{
  "num_attention_heads": 12,
  "num_key_value_heads": 3,
  "vocab_size": 6116,
  "norm_eps": 1e-05,
  "attn_scale": 0.177,
  "init_std_up": 0.0206,
  "lr_mult_up": 1.29,
  "final_lr_fraction": 0.0
}
Each number is 50 + 15 x the weight over the matrix's rms, rounded and kept within 0 to 99. Layers, rows and columns count from 0.

# layer 3 MLP up, 1536x384, rms 0.0139, rows 658-712, columns 320-383
53 55 86 89 52 53 31 77 31 56 40 41 61 30 44 45 64 64 62 46 41 44 29 56 45 29 52 46 64 31 57 31 51 58 56 51 51 31 44 37 42 63 55 58 48 74 50 28 53 54 48 46 39 56 50 37 44 58 66 51 55 55 49 56
54 68 56 55 12 44 42 79 51 56 43 40 54 67 34 72 48 41 55 48 57 45 68 48 54 71 49 44 61 68 64 62 56 58 59 24 40 27 63 49 53 53 36 75 36 49 53 35 45 26 47 50 45 68 50 29 72 43 86 37 62 45 51 56
55 81 46 38 65 66 50 68 53 45 59 72 62 70 58 23 57 54 59 35 71 50 75 56 42 75 23 64 57 77 79 70 35 61 31 42 45 51 42 61 62 76 44 52 60 69 53 69 62 16 49 44 33 59 46 69 22 39 61 64 58 41 54 65
40 41 42 59 54 51 41 49 42 37 35 40 60 34 54 34 36 35 42 47 41 45 50 37 39 39 57 63 61 43 43 51 39 64 67 31 51 47 48 58 30 57 60 60 62 70 49 62 41 58 45 57 53 69 50 54 53 60 47 55 45 48 55 41
59 86 29 61 55 67 39 53 69 48 47 40 44 49 59 42 51 32 54 41 51 37 28 56 49 51 49 50 69 62 46 63 53 54 64 32 63 73 47 44 41 44 54 60 32 53 59 23 73 29 52 54 43 58 47 38 59 59 69 44 52 59 55 53
50 43 55 48 43 60 70 35 53 47 46 50 79 40 38 66 58 43 33 41 51 20 42 41 57 49 59 48 57 62 32 52 59 69 57 72 47 54 55 44 54 56 39 40 57 51 57 42 53 35 46 36 28 54 53 60 48 45 47 51 44 39 60 44
46 72 49 49 30 34 46 61 54 40 65 50 35 64 46 45 39 48 66 62 50 41 74 57 60 74 50 37 48 90 41 76 33 58 42 52 44 42 45 80 35 51 57 62 59 52 51 31 70 28 46 41 64 52 49 55 34 54 24 32 48 48 55 20
38 36 55 46 70 72 33 38 47 61 24 48 51 45 69 62 53 30 26 59 62 69 31 53 57 54 73 68 50 54 33 46 67 60 53 57 58 70 49 35 59 48 41 52 49 57 55 70 58 59 60 61 51 50 51 33 43 45 70 74 42 63 52 65
52 36 36 65 62 53 58 16 50 51 62 31 71 41 36 68 53 43 56 49 42 67 71 46 52 48 44 55 32 68 58 58 47 65 35 44 53 37 54 47 46 59 32 44 74 66 50 39 59 53 42 54 86 51 52 52 57 85 49 75 42 45 56 37
48 51 86 48 43 47 66 60 54 45 65 31 54 41 76 35 22 53 47 33 49 46 37 53 59 66 43 50 73 51 71 61 64 52 60 53 29 41 64 40 50 58 45 67 48 44 47 47 50 53 50 49 64 47 52 67 27 43 54 61 57 52 52 56
42 59 59 47 45 52 54 82 50 30 68 46 40 39 62 47 37 67 43 54 66 45 34 63 60 48 59 68 41 63 43 45 63 43 68 51 53 24 44 44 63 70 56 32 33 53 64 74 43 43 51 24 20 46 52 65 63 58 38 37 50 57 50 19
35 46 55 42 31 43 73 25 57 53 26 55 59 70 56 65 41 40 67 80 42 06 28 39 40 62 58 50 52 58 49 87 61 57 63 30 62 57 53 57 39 41 66 50 55 35 40 43 74 55 51 41 49 62 47 70 42 54 54 66 38 48 59 48
60 55 68 50 40 68 26 30 35 38 67 60 65 42 39 57 26 44 51 54 42 41 65 46 44 57 49 69 25 47 60 52 67 55 44 67 46 34 59 52 40 35 38 56 41 80 41 58 57 67 47 20 46 59 52 56 41 71 38 57 41 40 51 58
22 25 69 35 23 56 44 64 61 54 48 71 59 45 45 36 46 44 49 65 72 42 72 31 47 65 64 53 57 62 43 85 58 23 34 53 44 38 63 50 44 72 58 41 57 41 52 52 62 53 41 50 41 63 50 45 43 51 21 43 44 41 45 68
66 68 53 46 33 24 51 42 58 49 51 66 48 65 39 52 45 44 69 38 67 48 40 45 64 35 55 56 34 50 63 42 64 71 48 50 48 34 45 37 54 44 30 32 62 55 54 32 66 34 46 54 30 51 48 34 41 33 43 56 53 53 55 47
46 42 40 46 30 32 52 21 56 44 55 43 35 58 70 31 47 49 61 49 44 63 37 63 67 62 57 65 61 47 68 75 58 47 45 47 48 44 47 35 60 57 42 68 27 42 52 88 35 47 48 34 74 45 52 47 48 41 70 56 52 47 56 34
45 72 47 53 41 59 31 67 41 55 66 24 57 63 57 56 67 59 56 53 65 40 51 55 63 54 63 36 59 56 56 55 39 68 56 53 49 44 46 28 37 57 46 38 56 37 56 41 57 13 38 65 39 36 50 45 42 46 54 43 53 51 50 42
78 54 52 52 52 63 54 28 56 55 62 46 54 57 56 40 52 64 21 65 37 60 46 30 50 26 38 47 40 35 41 40 39 47 66 62 36 68 49 37 65 46 55 29 64 46 42 55 35 41 58 62 52 58 47 31 58 59 49 41 41 58 45 30
75 38 63 34 55 66 38 41 45 48 33 76 40 42 54 50 38 44 34 74 40 60 69 49 57 49 57 41 35 47 51 53 60 45 69 20 47 39 41 64 58 37 30 42 42 57 52 46 46 54 52 52 39 56 50 40 36 53 52 16 47 49 51 62
74 25 66 46 40 35 46 50 43 68 55 41 70 38 28 38 44 23 34 42 69 48 20 58 59 61 44 61 41 53 45 41 56 52 58 61 54 48 58 29 49 55 46 71 49 31 55 52 42 72 60 43 61 33 57 44 34 53 43 43 45 48 58 64
77 91 41 20 44 70 67 36 43 76 09 14 24 53 74 33 37 49 44 46 64 49 50 99 63 52 61 36 00 72 39 44 25 40 48 58 00 77 00 50 68 37 50 23 19 75 79 28 45 07 73 31 36 18 95 26 55 56 58 61 00 94 00 33
52 49 38 41 45 57 49 57 33 33 62 43 59 28 58 28 42 51 47 63 29 62 77 63 60 36 40 46 25 31 56 42 56 40 85 54 47 48 49 49 59 75 63 66 48 57 53 28 63 33 51 83 45 38 50 36 44 43 87 60 36 44 50 33
33 44 35 51 36 58 71 53 45 64 50 63 61 48 48 69 31 50 69 57 38 50 49 51 35 50 52 55 31 46 53 47 48 62 33 23 38 47 34 31 32 47 47 42 43 59 54 79 52 47 44 74 51 48 48 32 51 56 55 52 39 40 46 35
41 38 66 35 31 28 65 36 61 48 64 55 42 54 71 30 42 49 42 65 39 49 48 61 56 46 36 49 57 61 71 34 56 45 36 53 56 47 57 35 59 65 48 67 48 67 55 42 39 64 52 54 39 62 51 49 55 39 55 61 50 53 51 56
54 65 79 40 53 42 70 55 46 38 63 62 40 73 50 46 60 35 63 54 56 37 39 43 53 60 68 47 37 60 59 74 48 41 53 49 55 38 51 51 64 43 52 50 53 49 42 35 62 59 34 54 52 56 49 50 25 54 69 44 48 52 46 68
58 55 46 38 47 49 56 30 52 50 27 59 49 47 54 46 54 50 37 49 57 44 44 56 56 49 62 64 59 38 57 36 49 35 56 51 48 38 54 40 41 61 49 44 66 29 55 53 53 54 52 58 71 46 56 42 42 63 61 54 32 56 52 38
64 40 48 48 63 49 92 49 70 16 49 30 67 62 35 37 38 70 58 43 50 45 53 41 73 64 46 34 41 61 74 47 43 47 62 53 50 35 59 46 46 45 72 52 54 37 52 28 48 43 55 35 44 58 53 58 56 74 39 28 48 49 54 68
92 38 38 48 52 45 49 68 26 43 66 30 99 57 30 60 33 27 28 58 32 31 38 00 43 38 54 26 00 75 59 41 61 54 26 50 34 56 77 65 33 37 72 49 64 49 46 35 52 36 44 33 53 03 41 09 33 60 54 48 59 68 99 78
53 66 48 40 40 57 48 45 55 73 28 48 70 55 53 63 62 37 46 43 49 52 57 59 65 61 65 75 39 58 50 49 72 49 45 57 43 34 54 40 65 47 25 35 55 33 48 45 46 40 51 39 80 35 54 79 48 71 23 47 30 46 55 29
74 44 40 72 56 43 65 53 65 72 64 55 37 31 78 27 46 63 57 65 66 46 59 45 57 52 56 38 50 52 42 49 45 74 57 37 55 24 45 78 72 57 77 37 55 57 40 31 64 58 51 50 64 50 52 46 50 52 43 55 45 54 49 48
14 64 69 42 69 48 51 43 78 50 64 45 50 32 28 45 62 26 24 62 37 34 54 29 60 47 17 70 68 79 31 65 39 38 17 61 58 48 67 75 40 28 35 78 61 59 41 07 50 24 55 59 55 29 77 73 65 27 29 67 01 52 55 35
50 52 48 43 64 51 61 26 33 68 68 57 62 71 63 45 58 34 44 72 34 50 26 46 54 60 34 28 30 32 64 20 38 49 40 54 44 80 53 41 61 47 73 39 51 59 48 51 37 17 43 44 62 48 47 69 86 39 04 14 47 68 44 44
68 70 45 43 48 29 53 59 59 31 46 62 52 44 55 66 34 78 26 47 34 57 50 36 65 54 47 42 68 45 70 64 31 50 53 48 59 47 48 58 28 60 55 61 36 61 46 04 34 51 51 52 28 35 52 58 40 40 38 45 37 56 48 69
61 15 42 34 67 65 50 50 49 53 49 63 58 44 59 45 41 62 31 65 48 74 78 49 23 61 39 32 58 51 85 60 28 52 45 47 40 42 51 69 42 52 64 30 35 46 55 77 65 55 52 36 34 45 54 75 49 63 43 65 40 44 54 82
30 72 25 70 48 63 42 49 58 35 37 41 39 43 38 70 57 49 60 41 47 47 51 53 45 55 38 49 40 57 40 46 27 58 41 42 50 31 58 49 33 61 73 65 51 44 52 28 34 48 37 72 41 66 54 31 55 30 33 38 47 35 57 69
65 23 47 36 43 46 75 61 51 59 22 55 67 35 51 79 67 72 36 30 70 54 59 43 46 51 34 47 61 59 55 62 52 49 31 71 45 62 48 43 57 51 60 56 44 50 49 69 24 36 58 21 73 34 49 45 39 27 75 66 55 51 39 56
61 33 45 60 32 49 31 77 43 34 49 44 60 60 46 66 30 45 53 49 69 21 50 51 44 44 63 55 48 45 59 87 72 42 45 42 40 48 36 40 57 60 49 30 65 50 52 33 45 71 50 61 44 70 48 59 36 53 41 65 40 45 51 42
35 27 35 38 36 10 54 49 65 31 71 72 77 47 41 10 44 81 93 62 36 52 22 00 50 59 64 29 53 87 42 56 16 38 42 51 68 23 37 69 92 56 42 22 83 54 75 51 60 99 14 33 71 78 79 24 73 45 59 59 61 89 91 54
70 62 68 59 45 41 59 54 36 55 57 40 62 64 32 45 48 54 44 64 49 37 95 36 42 37 36 66 41 54 70 44 38 59 48 60 43 57 42 35 65 50 49 36 60 42 56 31 48 61 42 47 42 50 51 57 58 46 51 42 48 64 47 52
55 58 49 40 35 39 41 71 61 50 37 58 77 53 70 52 35 48 31 59 48 83 62 61 51 49 32 44 52 51 47 50 60 35 63 46 24 39 56 43 73 41 46 51 67 11 51 74 28 42 54 53 43 39 56 56 78 49 38 42 29 49 56 31
42 54 59 42 56 55 41 64 70 79 66 75 87 58 60 34 53 28 48 35 56 61 32 43 54 43 42 65 51 43 46 72 70 59 69 42 44 41 54 44 70 56 55 42 46 58 53 72 56 31 56 57 24 47 53 75 48 74 39 26 31 45 55 37
39 41 39 48 71 42 68 55 25 44 54 34 66 71 51 45 67 54 64 65 59 41 75 48 32 48 66 50 25 64 41 44 34 34 40 54 41 51 35 38 88 43 46 38 31 58 58 38 47 60 46 57 32 59 48 54 67 52 51 38 54 50 53 61
54 57 44 54 49 45 41 55 35 30 75 35 35 41 64 32 49 46 45 51 37 61 65 50 58 45 32 52 40 57 56 39 36 57 73 74 49 43 63 61 46 39 43 49 38 45 55 47 57 41 52 77 88 61 51 34 67 51 49 66 53 52 50 36
70 51 51 40 53 48 60 26 56 52 39 73 76 42 32 24 64 46 53 58 43 35 60 34 58 46 29 44 69 63 45 33 61 51 41 47 36 50 55 43 37 45 30 51 29 42 52 59 59 52 48 43 49 58 54 46 36 67 42 64 37 46 53 44
56 57 56 29 63 40 42 41 64 54 50 47 39 39 63 57 57 53 45 38 69 41 52 68 42 56 62 42 66 73 73 35 71 57 42 38 48 52 51 55 55 47 52 51 29 52 52 26 26 57 55 28 46 66 52 40 44 64 74 46 45 59 47 58
59 41 38 51 32 72 27 69 61 53 71 46 35 33 38 85 69 58 41 76 44 47 63 36 31 22 56 70 33 49 52 42 44 62 49 45 60 33 49 29 36 68 57 62 53 55 49 52 37 54 49 53 75 87 48 71 58 58 44 61 59 46 48 19
41 45 58 61 38 76 47 46 53 33 31 42 46 70 69 33 56 63 38 53 41 41 48 39 62 49 62 50 36 63 62 63 49 56 79 70 33 42 63 56 70 65 37 53 51 77 49 63 34 49 54 57 55 45 56 37 49 31 53 57 47 57 47 19
26 56 62 40 39 52 55 83 54 48 42 70 54 69 58 43 66 62 49 73 61 59 62 60 56 41 38 46 60 38 59 36 40 34 45 31 48 44 50 47 55 63 71 51 59 68 44 51 43 51 60 38 75 75 55 55 47 33 76 36 40 50 38 75
63 31 52 48 50 44 28 45 34 24 83 41 49 52 39 44 72 64 52 37 38 27 44 50 51 47 41 82 48 44 58 59 66 54 55 51 35 28 44 41 47 36 42 26 48 37 51 37 69 69 47 45 49 40 47 44 32 44 69 68 49 47 41 59
65 81 63 61 32 69 62 31 41 48 18 50 66 47 43 51 74 44 16 66 53 43 50 45 51 54 55 72 27 49 61 71 55 43 52 45 55 28 52 47 64 39 21 51 41 42 61 47 57 82 67 45 32 36 53 43 38 39 43 29 44 63 48 60
47 57 72 41 52 48 48 46 43 37 59 32 48 70 57 58 31 34 49 53 66 29 51 52 50 54 55 48 34 40 68 55 75 52 46 33 53 56 45 46 50 66 45 73 56 42 50 25 48 52 52 60 54 51 49 51 39 26 54 54 49 54 54 63
35 52 62 53 62 62 45 58 52 75 68 64 53 46 53 51 12 24 37 57 38 60 57 31 42 86 48 42 43 55 44 62 59 46 38 50 66 55 56 59 47 50 24 27 51 39 44 59 33 22 56 50 67 33 52 56 40 73 60 64 47 55 45 44
51 33 71 52 58 42 45 73 54 56 64 60 41 70 32 35 44 46 52 56 46 40 52 46 74 41 48 55 47 10 47 43 48 17 76 45 54 22 51 69 59 44 73 59 45 70 47 37 51 51 51 65 42 34 53 54 71 31 52 39 51 35 57 51
78 54 33 44 39 42 59 33 49 43 53 43 40 46 64 26 62 40 63 48 69 39 16 48 59 48 28 35 46 51 58 65 48 54 69 62 54 48 59 31 26 39 64 60 52 46 55 56 57 40 60 48 52 52 52 36 52 52 29 75 41 61 42 39
46 42 52 68 61 28 47 46 57 41 35 55 58 36 52 58 35 01 20 52 39 39 55 48 71 55 63 33 49 50 37 39 36 49 34 87 90 61 99 89 56 38 59 73 48 76 04 62 63 18 99 66 60 71 20 34 11 87 81 60 36 00 00 21
# layer 3 MLP down (transposed), 1536x384, rms 0.00738, rows 658-711, columns 320-383
58 57 43 45 54 50 49 62 61 51 38 39 61 40 49 43 50 50 43 58 49 56 43 53 47 64 53 60 36 65 48 56 56 55 46 28 66 61 53 70 52 63 55 44 59 58 47 35 41 44 47 53 61 58 65 44 54 55 52 42 42 53 55 38
45 59 54 46 66 26 41 68 33 48 53 50 58 56 50 39 55 42 40 46 56 49 40 33 37 53 55 55 54 59 58 49 54 42 48 55 64 52 58 41 51 37 40 39 48 49 80 53 52 56 53 47 56 35 77 54 52 41 57 48 49 51 60 55
41 32 43 58 52 39 41 75 52 38 47 57 40 58 58 44 44 55 48 44 47 41 48 42 39 54 53 36 53 49 37 58 57 51 56 66 38 46 49 46 47 46 59 31 59 52 71 60 41 50 45 33 46 31 57 49 48 46 50 51 45 54 60 56
67 60 68 53 39 71 49 53 34 44 45 55 49 49 47 43 53 52 63 52 37 57 39 46 54 62 53 43 76 45 60 48 55 46 40 42 45 43 40 48 42 46 58 63 43 57 43 64 52 57 43 49 48 36 62 59 60 48 34 41 62 35 52 31
53 43 56 45 65 38 39 54 61 52 45 55 52 46 52 32 50 50 40 51 39 49 36 56 47 60 52 21 39 60 46 61 48 54 53 49 46 41 39 37 27 51 45 46 42 51 76 62 51 65 31 55 41 53 53 39 56 50 60 40 37 45 44 50
45 57 46 51 43 49 52 46 44 58 35 57 55 56 37 55 60 52 52 46 52 56 29 60 53 57 52 35 58 52 61 69 52 60 54 53 47 43 42 54 60 46 47 51 29 60 64 46 45 60 42 47 40 45 50 49 48 50 46 55 52 31 48 28
41 50 54 56 41 63 57 49 47 60 37 54 41 54 59 47 57 52 48 43 52 38 43 46 43 45 56 48 58 63 39 52 41 55 60 63 36 41 45 53 44 39 53 41 56 43 59 56 59 35 47 47 38 47 68 51 48 48 51 63 59 41 56 39
63 42 53 60 57 47 64 47 60 53 50 49 59 38 46 57 29 55 56 45 58 39 45 91 59 46 36 45 54 43 45 47 56 47 44 48 40 51 39 51 32 70 51 47 45 43 45 48 43 60 46 35 42 50 38 57 62 54 45 36 58 42 30 30
51 48 51 50 48 48 42 53 54 58 37 52 48 54 45 48 52 47 56 62 43 59 52 52 35 68 47 70 52 48 53 43 51 40 46 30 50 42 45 51 70 74 56 50 42 38 44 49 37 59 45 54 49 51 73 48 47 56 36 58 39 48 43 47
57 51 53 68 53 20 61 46 48 61 53 54 34 50 46 57 58 42 38 38 51 40 36 36 43 54 47 57 58 42 55 50 42 55 49 52 50 52 49 65 54 62 47 53 48 35 55 42 43 51 50 53 52 38 64 48 42 50 42 55 51 46 55 53
59 53 41 50 39 32 45 41 37 55 37 43 46 39 52 37 64 53 40 41 59 36 19 52 55 44 43 58 71 63 59 42 42 53 45 41 48 60 48 55 49 56 45 56 52 56 67 27 46 48 49 45 56 51 68 53 40 56 44 45 57 53 57 34
46 73 62 46 51 45 42 52 52 46 55 61 51 70 53 42 46 64 48 53 48 57 55 26 60 41 43 46 39 60 56 38 58 52 41 42 50 53 38 22 57 45 44 48 61 55 37 58 75 48 30 54 48 37 74 59 42 51 48 59 50 37 49 46
40 54 48 54 48 76 45 39 58 36 55 34 55 58 61 65 53 46 48 53 41 65 37 57 39 52 52 61 56 48 47 61 46 54 46 33 45 55 45 68 62 57 63 55 53 58 31 37 45 53 57 58 53 50 57 47 59 39 48 33 47 38 45 42
45 37 25 60 65 33 48 51 36 46 48 64 50 55 54 40 41 61 53 45 57 39 44 51 49 58 58 47 54 35 36 48 35 60 56 62 33 29 42 64 41 47 60 45 45 28 53 40 40 47 65 36 42 47 64 50 51 71 36 53 72 22 59 33
41 56 52 39 53 32 32 46 29 54 50 60 41 59 51 37 54 38 29 48 52 47 42 26 40 53 53 50 34 50 61 54 40 52 56 42 50 53 41 46 46 68 44 52 40 56 63 41 44 48 43 59 52 42 62 49 40 66 51 69 46 45 59 30
44 61 72 41 48 55 50 42 48 57 52 44 48 47 50 70 65 52 49 54 36 50 56 52 31 59 45 50 50 44 58 61 63 38 48 55 49 41 47 57 34 65 54 32 41 43 59 44 54 52 40 59 50 37 76 66 61 40 52 47 33 55 51 56
36 51 50 40 53 58 40 46 57 51 48 50 61 40 42 49 64 43 49 52 44 43 55 28 48 62 51 50 45 52 63 59 51 54 40 45 38 39 55 55 52 47 51 37 36 62 70 65 44 45 53 51 43 50 62 44 52 55 34 52 44 42 67 47
49 46 44 81 50 55 47 54 48 28 60 51 46 63 47 43 12 32 59 55 47 48 47 61 55 42 54 50 39 44 42 53 44 41 41 62 35 58 57 58 59 64 44 43 48 49 33 64 61 62 52 46 37 39 49 48 48 69 39 35 66 39 64 56
37 51 50 56 51 48 37 37 63 37 46 53 45 40 59 55 32 49 60 53 46 53 50 43 50 64 47 61 50 50 57 53 56 46 47 29 47 43 67 40 55 53 55 40 56 51 44 57 59 63 52 45 39 63 46 45 57 47 51 48 55 40 28 54
59 51 47 39 39 51 50 45 57 38 55 51 54 25 51 54 55 48 49 57 40 59 37 70 41 47 36 41 61 57 57 65 52 54 50 49 62 57 63 66 53 34 48 64 45 52 65 33 73 54 50 25 51 52 45 35 63 46 61 38 73 46 42 51
46 00 19 99 38 99 74 53 30 00 87 79 41 32 57 57 68 50 80 78 82 68 57 00 71 87 30 76 24 27 99 39 80 12 89 14 99 23 99 50 71 00 61 36 87 22 12 38 73 31 33 78 50 87 00 99 26 35 41 32 71 00 99 54
36 41 43 48 55 31 51 26 56 65 44 53 52 62 58 64 54 64 52 41 63 47 38 60 49 47 40 65 61 50 35 55 57 59 52 43 44 46 45 56 61 50 47 41 47 46 48 40 33 38 50 50 55 51 54 62 49 53 39 47 65 19 50 44
32 55 31 41 51 57 47 45 41 45 50 55 51 67 62 46 55 53 46 46 42 41 42 25 44 55 56 46 50 42 35 36 52 67 57 62 09 58 46 50 39 52 49 43 57 42 69 47 55 39 50 36 38 51 77 64 39 55 46 67 42 39 55 35
68 58 43 56 40 44 54 59 58 49 54 56 66 42 45 63 43 53 45 65 44 53 40 55 31 49 32 58 66 43 49 49 48 41 48 44 66 48 62 58 31 55 43 40 59 37 53 37 62 55 51 36 58 44 67 51 56 47 46 58 47 54 50 49
43 49 66 54 43 62 52 41 42 43 54 49 47 50 51 51 56 54 58 37 40 55 48 39 66 45 63 47 50 53 52 53 48 48 52 44 44 61 50 48 50 40 54 50 38 55 55 52 47 47 39 77 43 40 81 53 53 51 48 52 41 40 56 43
55 52 51 58 28 56 62 44 37 46 56 50 46 49 46 58 40 58 57 45 48 42 38 63 55 47 38 48 67 53 49 51 44 51 46 47 28 48 57 49 50 52 43 52 44 37 64 46 70 37 48 41 30 48 55 51 52 56 38 52 65 57 50 48
54 48 49 47 59 52 42 54 29 55 60 61 38 59 62 50 50 50 47 45 54 45 49 25 58 56 44 61 62 64 50 41 46 47 41 43 39 56 41 40 56 62 39 59 56 34 59 61 57 50 56 55 47 39 68 49 39 57 34 55 61 62 39 49
83 99 49 00 29 00 37 61 79 99 00 28 00 32 63 27 56 35 48 38 23 38 10 99 77 52 44 91 05 82 15 88 85 84 27 43 09 65 29 41 06 67 25 57 28 72 86 73 63 72 54 75 37 45 99 00 99 90 65 73 07 99 03 15
48 44 44 49 51 48 51 48 46 65 32 38 42 43 43 36 46 47 37 42 38 42 44 50 33 46 47 50 49 48 38 35 52 58 47 54 28 53 39 56 43 68 44 48 62 41 75 53 60 50 41 51 55 44 89 45 36 60 49 69 64 53 50 38
45 59 59 47 43 53 45 52 53 34 39 41 31 38 70 51 49 57 41 49 56 55 54 38 60 53 42 40 57 62 52 66 48 62 58 44 66 55 46 49 64 64 50 52 45 39 33 63 55 55 50 66 44 41 63 41 52 46 48 48 40 62 39 60
51 73 60 16 24 20 58 70 32 30 13 62 65 32 46 56 82 75 84 53 64 58 53 73 62 59 25 44 41 40 72 75 54 29 40 41 66 48 53 78 62 65 48 60 65 34 36 49 60 55 24 45 52 38 99 40 64 35 41 55 93 44 42 43
41 25 38 45 68 49 56 66 43 53 55 72 53 53 52 21 52 45 60 37 45 24 58 59 40 46 58 39 67 47 56 53 46 46 58 75 61 34 54 66 44 33 51 48 42 53 52 47 50 61 62 41 35 48 39 46 39 73 45 52 50 52 43 45
54 34 52 65 53 49 47 53 41 38 63 55 52 48 59 44 42 60 60 51 61 50 43 54 52 48 63 54 52 47 39 56 41 51 63 34 53 57 43 43 59 59 49 57 51 37 57 41 48 70 41 55 52 34 79 54 62 52 41 56 63 29 53 32
46 57 52 53 55 58 53 46 51 43 31 57 59 49 44 57 42 61 78 46 62 39 50 57 46 42 54 53 62 47 44 59 56 37 44 49 36 48 44 43 55 54 54 41 42 58 72 47 45 51 39 45 34 50 55 50 57 50 46 28 63 43 51 45
47 59 60 58 59 39 50 47 38 58 54 72 50 51 54 70 72 55 50 45 59 58 48 34 51 44 56 49 43 64 61 60 63 55 53 44 59 58 51 46 51 55 36 34 54 34 76 44 42 56 49 57 54 52 68 48 39 38 63 45 53 33 56 33
43 49 38 60 47 47 48 51 51 33 48 42 32 54 62 55 33 43 46 46 54 46 45 66 48 52 48 47 58 52 61 51 45 57 55 54 29 51 62 37 57 66 65 67 58 32 54 55 28 46 79 58 38 55 52 53 50 53 39 43 61 42 48 55
51 70 40 45 49 42 48 53 48 45 50 62 40 67 65 49 33 56 49 45 61 50 53 28 56 68 59 55 62 55 46 45 50 60 48 49 42 53 52 37 43 41 50 49 51 38 52 56 65 53 48 39 49 46 77 55 46 60 41 53 48 37 55 39
25 00 38 00 93 63 60 59 24 66 40 39 33 57 56 40 89 45 00 44 26 04 44 99 24 41 56 63 44 50 69 52 57 61 49 62 49 18 69 56 41 37 47 62 93 25 00 40 40 28 63 56 59 42 00 37 52 62 37 00 37 00 00 87
40 62 51 38 46 51 47 60 45 52 40 58 57 46 45 50 53 47 65 46 56 57 60 36 62 42 59 38 41 50 75 53 50 39 56 44 71 60 63 57 59 18 38 41 55 56 68 66 56 61 48 61 60 44 35 43 58 60 67 39 44 56 58 52
38 39 47 82 45 57 45 50 47 41 40 54 52 56 42 36 47 44 55 51 46 58 53 83 57 52 56 55 57 38 38 46 58 43 47 67 31 61 58 43 43 58 64 48 55 42 59 38 36 47 54 42 50 52 50 56 38 61 53 56 73 45 51 59
54 45 38 60 51 45 44 53 43 30 54 53 42 47 45 44 44 47 45 48 48 47 35 56 31 39 57 30 57 47 52 52 45 53 44 65 30 33 41 58 65 44 67 49 41 38 70 56 46 58 41 37 38 37 45 42 55 60 42 41 75 37 32 41
50 33 45 47 53 61 37 67 64 63 39 48 53 39 45 40 39 46 57 64 54 55 51 41 49 58 52 54 35 47 49 40 58 54 57 56 36 41 52 39 49 35 58 41 51 59 63 60 37 52 40 32 43 49 47 60 49 66 44 60 45 50 47 21
57 46 57 50 45 54 51 48 49 47 42 51 44 42 52 42 62 51 70 48 52 43 46 59 54 49 47 70 53 56 44 53 39 49 53 51 68 39 38 66 50 40 51 56 54 44 34 42 41 51 58 38 62 41 47 57 47 48 46 46 51 47 33 60
42 49 51 50 54 46 51 54 39 55 42 59 52 66 40 48 69 53 53 57 56 46 35 39 53 41 56 43 49 42 44 47 57 48 54 52 53 45 46 42 53 58 33 53 52 54 64 60 70 59 48 55 38 39 33 48 48 38 53 63 68 53 46 41
47 53 48 60 42 53 53 36 48 38 62 54 60 47 40 47 48 44 53 65 39 53 42 75 60 44 46 49 54 53 48 41 37 50 64 62 60 40 57 59 55 33 48 37 47 64 66 39 50 58 44 40 50 55 46 48 55 60 56 49 42 69 43 52
50 56 38 48 60 63 44 58 46 55 45 46 52 54 67 45 37 56 53 51 54 60 48 27 46 53 51 49 47 62 52 52 50 55 45 32 69 50 53 43 60 43 42 49 65 49 49 42 52 40 61 52 64 41 43 59 38 54 47 41 54 40 57 47
41 47 42 62 48 45 58 56 44 66 52 51 43 44 55 40 67 61 59 48 62 46 65 62 55 47 46 59 64 38 56 62 47 47 38 63 39 36 50 66 66 48 39 54 56 37 61 45 25 56 65 47 52 39 44 34 48 46 44 57 58 55 46 55
62 55 55 43 37 65 55 31 54 52 46 59 49 37 53 60 42 50 67 55 64 59 50 61 59 48 37 48 54 42 52 47 50 50 51 50 45 73 61 45 55 40 57 56 62 46 46 37 47 48 42 44 49 55 54 47 47 54 50 31 61 58 36 38
33 58 58 41 53 39 39 42 59 39 49 39 55 64 56 49 39 66 42 65 43 58 46 31 65 60 62 53 43 48 58 46 50 52 50 47 34 65 50 41 57 51 45 44 48 61 64 53 49 62 50 41 49 48 63 66 53 54 48 61 42 53 41 39
65 48 46 61 31 48 51 50 51 38 59 37 52 42 56 54 37 53 51 60 53 51 42 65 54 39 43 65 63 55 55 52 37 42 38 53 57 60 64 59 59 47 58 54 40 57 53 26 54 62 43 36 51 38 38 65 60 53 48 45 59 51 43 52
43 43 56 43 43 37 46 41 56 61 35 63 47 53 45 46 62 47 49 60 60 51 51 59 56 42 44 60 57 55 56 55 66 57 48 48 62 45 48 51 47 55 55 52 40 58 59 48 40 51 56 57 28 34 50 45 43 61 49 63 46 52 46 36
46 53 43 48 50 52 51 52 42 50 58 50 48 45 68 49 41 64 48 43 66 49 56 67 49 59 54 62 60 57 34 54 50 58 55 49 72 45 60 46 70 59 49 51 31 50 51 42 51 48 62 53 47 53 61 54 56 50 45 24 61 46 47 63
43 38 44 60 28 53 36 40 48 55 38 39 51 63 74 47 34 46 44 67 40 55 34 42 44 59 36 53 50 57 29 48 46 52 43 46 24 40 47 57 65 61 65 51 59 43 37 29 43 40 46 43 43 54 71 59 38 46 40 60 43 43 28 46
48 64 49 58 59 42 67 45 49 39 64 52 47 49 62 42 46 52 61 50 48 45 30 60 66 33 53 57 63 65 30 48 47 44 52 55 54 48 55 59 62 55 57 59 44 40 65 43 63 59 44 42 34 46 57 45 62 63 49 44 65 48 32 37